python train.py --n_layer=19 --activation="swiglu" --norm="rmsnorm" --parallel_block=false --init="orth" --init_std_qkv=0.0438 --init_std_o=0.0544 --weight_decay=0.0 --decay_fraction=1.0 --decay_shape="linear" --seq_len=384
Each number is 500 + 50 x the weight over its row's rms, rounded and kept within 0 to 999. Layers, rows and columns count from 0. Numbers have three digits each. The size before them is the row's rms in percent of the matrix's.

# layer 12 MLP down (transposed), 320x128, rms 0.0627, rows 104-120, columns 0-127
096:549491502513532450556454510450582495517439416491397528538484592597507433470407433496472514536495482529466419610544451438517492522551500638548527426511480436432513442502574500542523475459508361486562452480494486473507400577485509530565465556573532490530487484523522423476507451472415571488484510503518537510572523539545430518419510487559587395506546571530510574530487482493532431459467
095:558548511553454489547505425493413458428380457462507468522542474508464492560471484539442478524460378425529543512465589504544486491493562559489413470533465487470499542551531547583535404556530544489493578543500480506425468468471493455480524456530560494486455442544555514469489508509422461474586517556471477497575512480555578483397490572435549502472637533526365487467497380564571443465499
105:468446549420460483532493517519549572484607450484489454538457532467446485502494587532529555636488568544545391487487498486439392492528511440482585563510554489544489495488577555484463404440500478447608487482547507533447453506467536487481463403477512502555476478536522530508545446454475421514437505613557510517482519558549507424431462461539442514467402606419401542531467477522484466479408
103:556473494459555508488591555527364550606546532459589568466461460399550483523518576550470480519520534592486550519556442536367495554542498504497522496476516524473519556574498441622522550447498469458538543476486524450507486420528537461449509509466468522553500486473574511552555594510488383449462399503546450570440586503493463563537516476567463538486544508478523560469549528537397458549542
106:479536559621412505509380562525522487598526450536513515494473468524422501549552481529495472516508438487541561500466469423495478458485468570544437458530531438530456486577520518541470472479517514502501526500459485462446502498517408537515410365380525483502543407559490557499539633530504528497448544501463480431433601460552503566476579538562481534504590436531483451447516548592435535589526
100:433537441401478539523499412463516486577483471477480376423409461505486470519488513446528396650479528500625549614501433580394490524514496537476457499442434453469509512487530471526513420485480414510581479495429456541479432435493475453466540473531561553527430513469437612502489442486566512522516464501510518465500465394482539460503476464481492523515489551506547391483429513525496498574548
104:512557451399466635425544453554579493490537529499543517518495465406573590513552532566520380495512510505475571459535399494501495437474432554477594535497517451509538514472530496488568484486516579485486458392496402446509478459436553448542548532481448532460523495497523524496518502543509546567471524541500502537421465541569447530586469469475474497481462552587401458413453581516494468592609
097:465460409518457544432491440630435570518457532454484627478517486402470470431569406541502520531516543517591467600448488580558533525451427549606501429447564489547459562449560517526480576532526511566468420500452578555482547476481511520505542525527434480514479533416498511511539378480497438460431421521493559531453562564447468497460473471517463499449486490471587482467545474478484573491493
102:503414516440421493512505516440462460480576512446433495435520551522551481518530533444540531448394478550498497441677473456525411513494502446502508440406549464539579504491460497394534491518548446568503403490484554505459502528462505524545548544452505466527492502517468521493511413569505495426601521415506539468410533579570391554555499553508513649562484534465453479533490546485477543515550
102:555458552485566518467609466459438467457487539475485376475588425550479564453524437542539544439572433579516577474589510553490476487440446561482552448522499535589571515492545377489479526506508508474494589491495535544500561454550469511536618440464440538535482477482497492413480469519495432367486484579413516502568576436484589477502484488518506471495384500473525527503472447550533488518445
099:585400499559489479496508454435603574500482477553500492478516487535531506477568492526447475542395456545511407511477580488570455461514439549491471550522528491563516485604591411499512616504550539502584558389541505438451529499410495478475552613472511493569562457463562549562496504591487412469416474506484544525475437479537489516584444459492435574475459534476430458512457480498603506494484
110:516472498553532551537439518501489528447530439522532477530471485545458522485436480484498567514475486430419502434567574603532487398475521514398573524483480498546489488553612486441556590421516502522470484525467584462488524496433467568401597467499507527525436500523432398561476514543576548503440513542441530555448505494544459457547544555556510472517495397457641555532597484392496434482471
102:435581531550477400512485530471436494409512528455490461566512541440511488488547560470507489480489452419559424554590439408556472511540511463534498519414410471457612590469515566431463466526446442480475470470546529551439528462543542514480496504604424563501454457501556505482431426491523465578582568553535449384432543457475485501571551494487510449469487472557485402566529493469424538560451
092:543523460542490490404550507519537485451518541563410490468509539446496569428423512470457531535469457497455487510515595621537527512570461435402508500461538543410508521490487538504558491474401437456582446443454530585487533555555526486529565571640511509471504464478514437413463525501492438543514487447568467505438498586605529554523506555451485419474540546435428491592431446536463545454552
103:432521478503514486465547506484550531612527537566511480474448502502500499524538477460441492504527632427519440394487522527551547493501562467517596531450425475506607567483484518394549536468565411499421429505369489498473511533556581565547473605483505531500470472465564365449409396417486515536549525490523534497404520502510530535463483465445524499490486496474506471484444494418523420570491
098:468514445488450527453555503458550500489467507425551520503544444481537406399544526535416493492552485465531422495588410514427529539553465474445535524568510461495413543502420410530474526390512462475407526508535631471488441445457520577520485520407547515519543552468498529422449498473502446577496489513536433475595545486512525623649467487555513484590502492548442497484524523508550563472528
098:573560505512522525401520481529656443492575496480549511448442512552467483427608454504423558444501504431435519510469434547490452362501541400453509534496517453484451524498509581395532460456509483467498454511495440527508523626476510556502573553485472535567469572578533451521458454553456532547489518496486441534483489533638533498563475433502494518531460529453608500527524470571510532524432
# layer 12 MLP gate, 320x128, rms 0.0626, rows 105-121, columns 0-127
090:454572499497553514604519527477502477509478536386462529434504488583541528587515558581486437421414566404506406470503556476512535454487485453451419460549395515480570492447514521455538409527455467586522509464563532491472343500508506436461541521523453446492538409497485539488522478557533492557525572525496511559467557518533505436443479579524455389504562547486501486486490514630532488475431
102:545487486526481503461547569509410570521514513487547534552437459533481463528594595516480425550515511572493453590451460541426410427508501447500545447503459487513481551629509534463526455548625490482484515539506541472492550520618554467497486559479541489491544422551413490486519488528467492531476527545623655424555491550545548416462408551430488506434430454541517477522539523533523458547515
108:575511462531558532495590490474534503547479567525466463509456483446410454483489468482518523510537513403483556548469577331448506530535564524510428486482424482525481490546537513496548535528564364504516434532470521475462429451534545558512503490446405532528525537439626485485458470541541531504480495414459407571384471468483522509563493499539419558401537493504404500551607465474522497551560
104:471504492539452477525449597473478492519504573512524422453583469494442524476497567525412469494581458436550630512464578480460559535476636474528546453460462537534425530422535494523492516492495508573452582497548547407478532402470549538531510521439402479496623482471483452450541574484526496484494498528460490555559517510529544498465515544525434581500608530516448391480648513497531500534462
098:528444440562440535500422573489538491522527512502467504584439424471506503505531557516550548475470446544495485532470411440490546521516465483556545507487579465559436442515508507499490382450438505462518472444444590494558374527518527450478453514489626521474537448492524513412546525602584550520426540415489549492428445538458500399477554462530599605546544551434457568418511516525493486458565
094:450500442519413422496537570489469542535457458465515471556473496560513527494580433585480449491503550523535474465437487478516458529579512545546527623527532468483531473516543422519506446472425471560524530395457528425473486584546415540561526426551442490476488474416443466435491523537503474375558377577515470564465547449525488454491580473561497587520419514589521464413509517456548439516577
103:534458531583464422508456529473537434482524307520472475450481465521529587439444566395519444564523439492525442434500491454459471551462524467454550474557562399586465473515506529606561484604512421448519497495488503430528460517470519427528456476434516431518485434491499460494541536507617438497507494510469526497481530553548436506515478482583555401547468491381443442507487473491519559452496
100:475443472565456527555498530529435489588462534526555498477497460485502479407467458455659559487410497398633528529411573598530512487524444433521599492601535455505484400508565460414477492486457459512435527539451440505588454388547483578486591494503476497498494471604458560519491549466550515462504438497496455527468456437501499455457521487497503468506464522472432504547566458560513527484466
103:493476462527488470551489514531554479584573471543412515547426445495493537520561513491510463545434535492502539475450518550522468469492526379486529510554514508468371389465375527529545475498436479518486450543518479492570508614544494436419420509571636485509453505472433531569540508447518442580449599539608516545526399444526502473553475458571454468436565444513508459509532431476549499538515
095:434477524509431529575462557495464470525563487474545427491466495549564565542524508464556478432509490497491456479495508516491542554504526472481531454402613411437447417597460506538546547629542538506385515615512548557433396476562565543569480481500583492486451418531465569455526518440455531492501501473543422536486553574441513473480611450543452539449537414493495504523440518516405495525501
105:516495590532445494491438456589427465542548532415468439491486496526511480532545486511453527594541468433410499536447515467501429465528519447383495540518512519559506463533512504449576417435478539604484538456504521497489521529443478504451569595485626434399498494480448506426507442449483488534515490561500542469526508459512514352565440417564536507484408478467401500508499515380457459542437
106:504576434513437496538494517467427487490462552508481508484431590433469465520533411482541508477512532449476527554550465492581462522480527503461533502539464498513507589522496491384475449506600524576492572547511425467517565559547425503396495408525497645513549420506408586499425455473482575586540535488527490496484452558490524470531541517456453506444493431448514384627472498424421548497520
108:536452500505528460542509524445485541516478530602505493538494491584472463438524453473460478545468521584480545493492462498486528437389541414551526438423496475608399501476461488420519463473558370621501576456519536532429464472482503508582468470542556511443507523470498461630528508525505456410596594477508527549420456536480456403579446571476463482475483549475546449426451514432530453479471
092:431516541505468530550460468536622592485448545451494509532610547414474427490520578523474530451433545452602516535463518442581530406449478525455568541526598583426517479506491575499525556539541489595519429494540550527436541531495555498468492491442535534484528414471402498450413552596542525490504495532536535515451553561537482490430495459447457474530510514466478588390534492523450510445591
104:491471573496489517450537534593532504551609575472465547532415618526508559496572463469550568519525515511450415426465528556517476544450500536506481457511463465425632551559472509529427402465526386541477528473485521571460549561517486521514520371480501557469407542455468517484492566565527515485500539509459459487458416447489468429454589554488575533554471558517392506432499526562514440527521
093:433432568524554538393505454515508459510553491434598503577454485497628440391555576512385451565529459517466491450463453444534479468553526456600559551509500472499435599537511500454541500522491549548568446426540492538578564513523460530487465499454440493472523592585520532486454494526531505472538464510488476578448455589403433517505387519522465539521496446443558412509483512495552490444495
084:432501497553480561494552436445496478562479541469543530444481501517497555424546555600435481518528593486504436592448529651492430444514498496518529583530494518525397569467532579535457520512514562565496607547505504447548493456476534599355463491543561509516519437495521536488574475451491441561479467560574484521550531529541502438436483576493581498463400520464411524565549539491512482469461
# layer 12 MLP up, 320x128, rms 0.0628, rows 105-121, columns 0-127
091:514523434475543549530491497443397539454494492543446444463588532383597536521569449491512531450466479487522472456510547521628579527494497528506487447568524585444534408542511521460415453527539515518542494556490430427399540473379530413410499523471580556415490498501454526463564550477467535524430439507542571418501489577507485564509540592483501506426482550497439437561475459556507516512529
109:530532335402481501476512460550517476480439491443542491535480517564405480554523451574493561531411497485478409516420509544530611493598530497530440509518519583571526507519494548468509474388544495502461517445528432494423434517480461375467558525514506451557464445394666530542558517453486499513523487567511560507501418444457479471460483523534526444552571519476447492516488538524457506467474
105:488517470493588644522478450626457586510453433556481514521443480496537515551496444532592437542547509534484478422557484462405425413491489516606507474514436506520508617466508523562548491536528514538457582539528511498496445509563493542489526454605521540535504483496470430527449499578613516559543490501455555458499487496490400568471432565468407495457440580458510545536465573555494463526440
104:421483617549551449512518544579550544589462522531531495571468560565306497515525488480480529520449472504497465517449426555551535422526456473547506500572569535453522529506508573435485504483511439452470529551469475538530493451504440543539472505527482561546479520460478446552613554573535443532562539539525469402487526559509496470526565568485624458463530424514522503425425499488457609525572
101:455537531462622509461497500460480509491521530498480532499526456479450514472568395462505468543492521483384484506530532530481463447568514447469574498415352507385558506498470511490489564562451497478464535609523461513472592470579432525542532512411452555472436474549567469571455527475453437463595568520558499594446482475510529483481489514455441484498474520497534549475355444442604574485546
106:505536511497543517486543546465480487485530547565515516584571427542414629483472443525496464455516571539483510514584468505500541508550449506453434509520555547459511517473461447449441446515440511484513523343427394458558428467520475459493507453498469558452436456513503532551512548531582556483560489462521431560433565489510470517472434486573525388490365571531467492556485452508468448463652
094:477533493510585550494514523503530429500352509493609493536558460562509520572498446605472526446540439530468448450486582493484496558453486520591554572514545481485512478461403477502518398392553570583420520535462544551528453527538474597438490520582499517530567532461542571511472486422570464478609427461562512480415461490496487559538548474511453512427429490475501542498423476458572533483473
096:507528526479492541364495555561535460477488559502508483460501540516432506527498516489447472471454373599493390462616418510474501508503535484536486524468439545435504546507466536473429609526529481650515578472446571459410492531520543558501472548487441510404529535470461575434502487449538470503539532431442470546493543534502502532567430566486556446489527494607534461505515475498542385512601
100:484567412503556586588433546504600488529489530493490539575561463479542453542485494555556539503515452410480457536469524486469462535509483465561548518417433494423396498485417514466515499500478434462583446559530558563477392545501497515532503550469530500485475498421437504518516524528476499438545507462554492531528573531629456563469479607375419443440575482531460540492511398551578488577505
098:531423500529508453568577382445455587421500354466410549523489567519457462477486514546409477441537473557393555521446472506444550508582486416486466464518480509480527508565467496482491639559517506489435514543558560548452480485442550491439560527569534580459522512493460466544465514530566471490392552521517492530499624499541528456496549516476503477499484533468529557609490537417535547544529
112:516494567587534535610523508505553483539541528484473445367474482633491481498509550507462576562499458451418555513590562496481461461444488527450493532522546500491538508543507466461486541612556519537504484562595537515457513525469428612507570532551536485507487449480467469499540512650539534511457437499459505528441554495544510462521543642491512484570504438461548598451578445415545515464460
102:627535508466503526480543511457542610517469468448467527507544577507475573437580475546509518493458403467455506438555519453483591425563456567544475465429586545480540385552470543501591525461458575422478526541505501546505478498541516439482486490537507481554444554493521410443437505572548580516449516516564516484597507421530530506512472431472581542615491489469388576475526439556550500524493
109:504511494548577479545506555449490499501498466531565551619539497553411535444485457507587558517425524501480647539521471524556466501497449436509504616445505420620466489515539586473522450518505450566481534417483543504475478432506456522500451475524459492466533543383465430505505529580532482518522504490465606577462561404419463458527402421473534533542428494522491540434446427437509471452504
096:542404473530455504516452545538494601554445553493565490516525552407535471515595445427516553470583532552475556476510521443565397522451428485587442460490414499588581519417530426505498505404516382579536437548407558459495494528473480449479521513449487486574416566516463503496499418452465483519491523531501530406479393488506488522441500480556471532540455470550426527399473476551500477513488
103:616518486500446481502564518497490470454573536600564477454517468549514474463508452534543431589465567481484520460515438500533493551557516485640498482503444512456496476561516494530515428578483504525494494532467437559549482481440423457448538490563508528453523437479438400482541470408400537455520536385512501567484420428593569524605452462532491440432519535536427463523444481517392520601492
093:472470506500446498448559522597523454576597497481483420447540562503469459497490557556478499458525439601522546544488575543453442529538415466516496506475497511505488468500557461393517523502547628578451356521656513524439521506555454495516491569481512524564605502523498499477460542477487446543556498422542456528540579501461584471455559428558527484509487511438538465413627498522517491525531
090:470492500520434470429507453439600436496451497505553532447520545492488531506459454480481470417494403509530407580525443513496458591510435555623464455542519456529507571487512452507489401475484458519599466582462483438446503460480445483491526481427471480503559508397488468408520551577431530480488401473466485483432526568507553482457513503366577556389480498509398474502480547564501428443518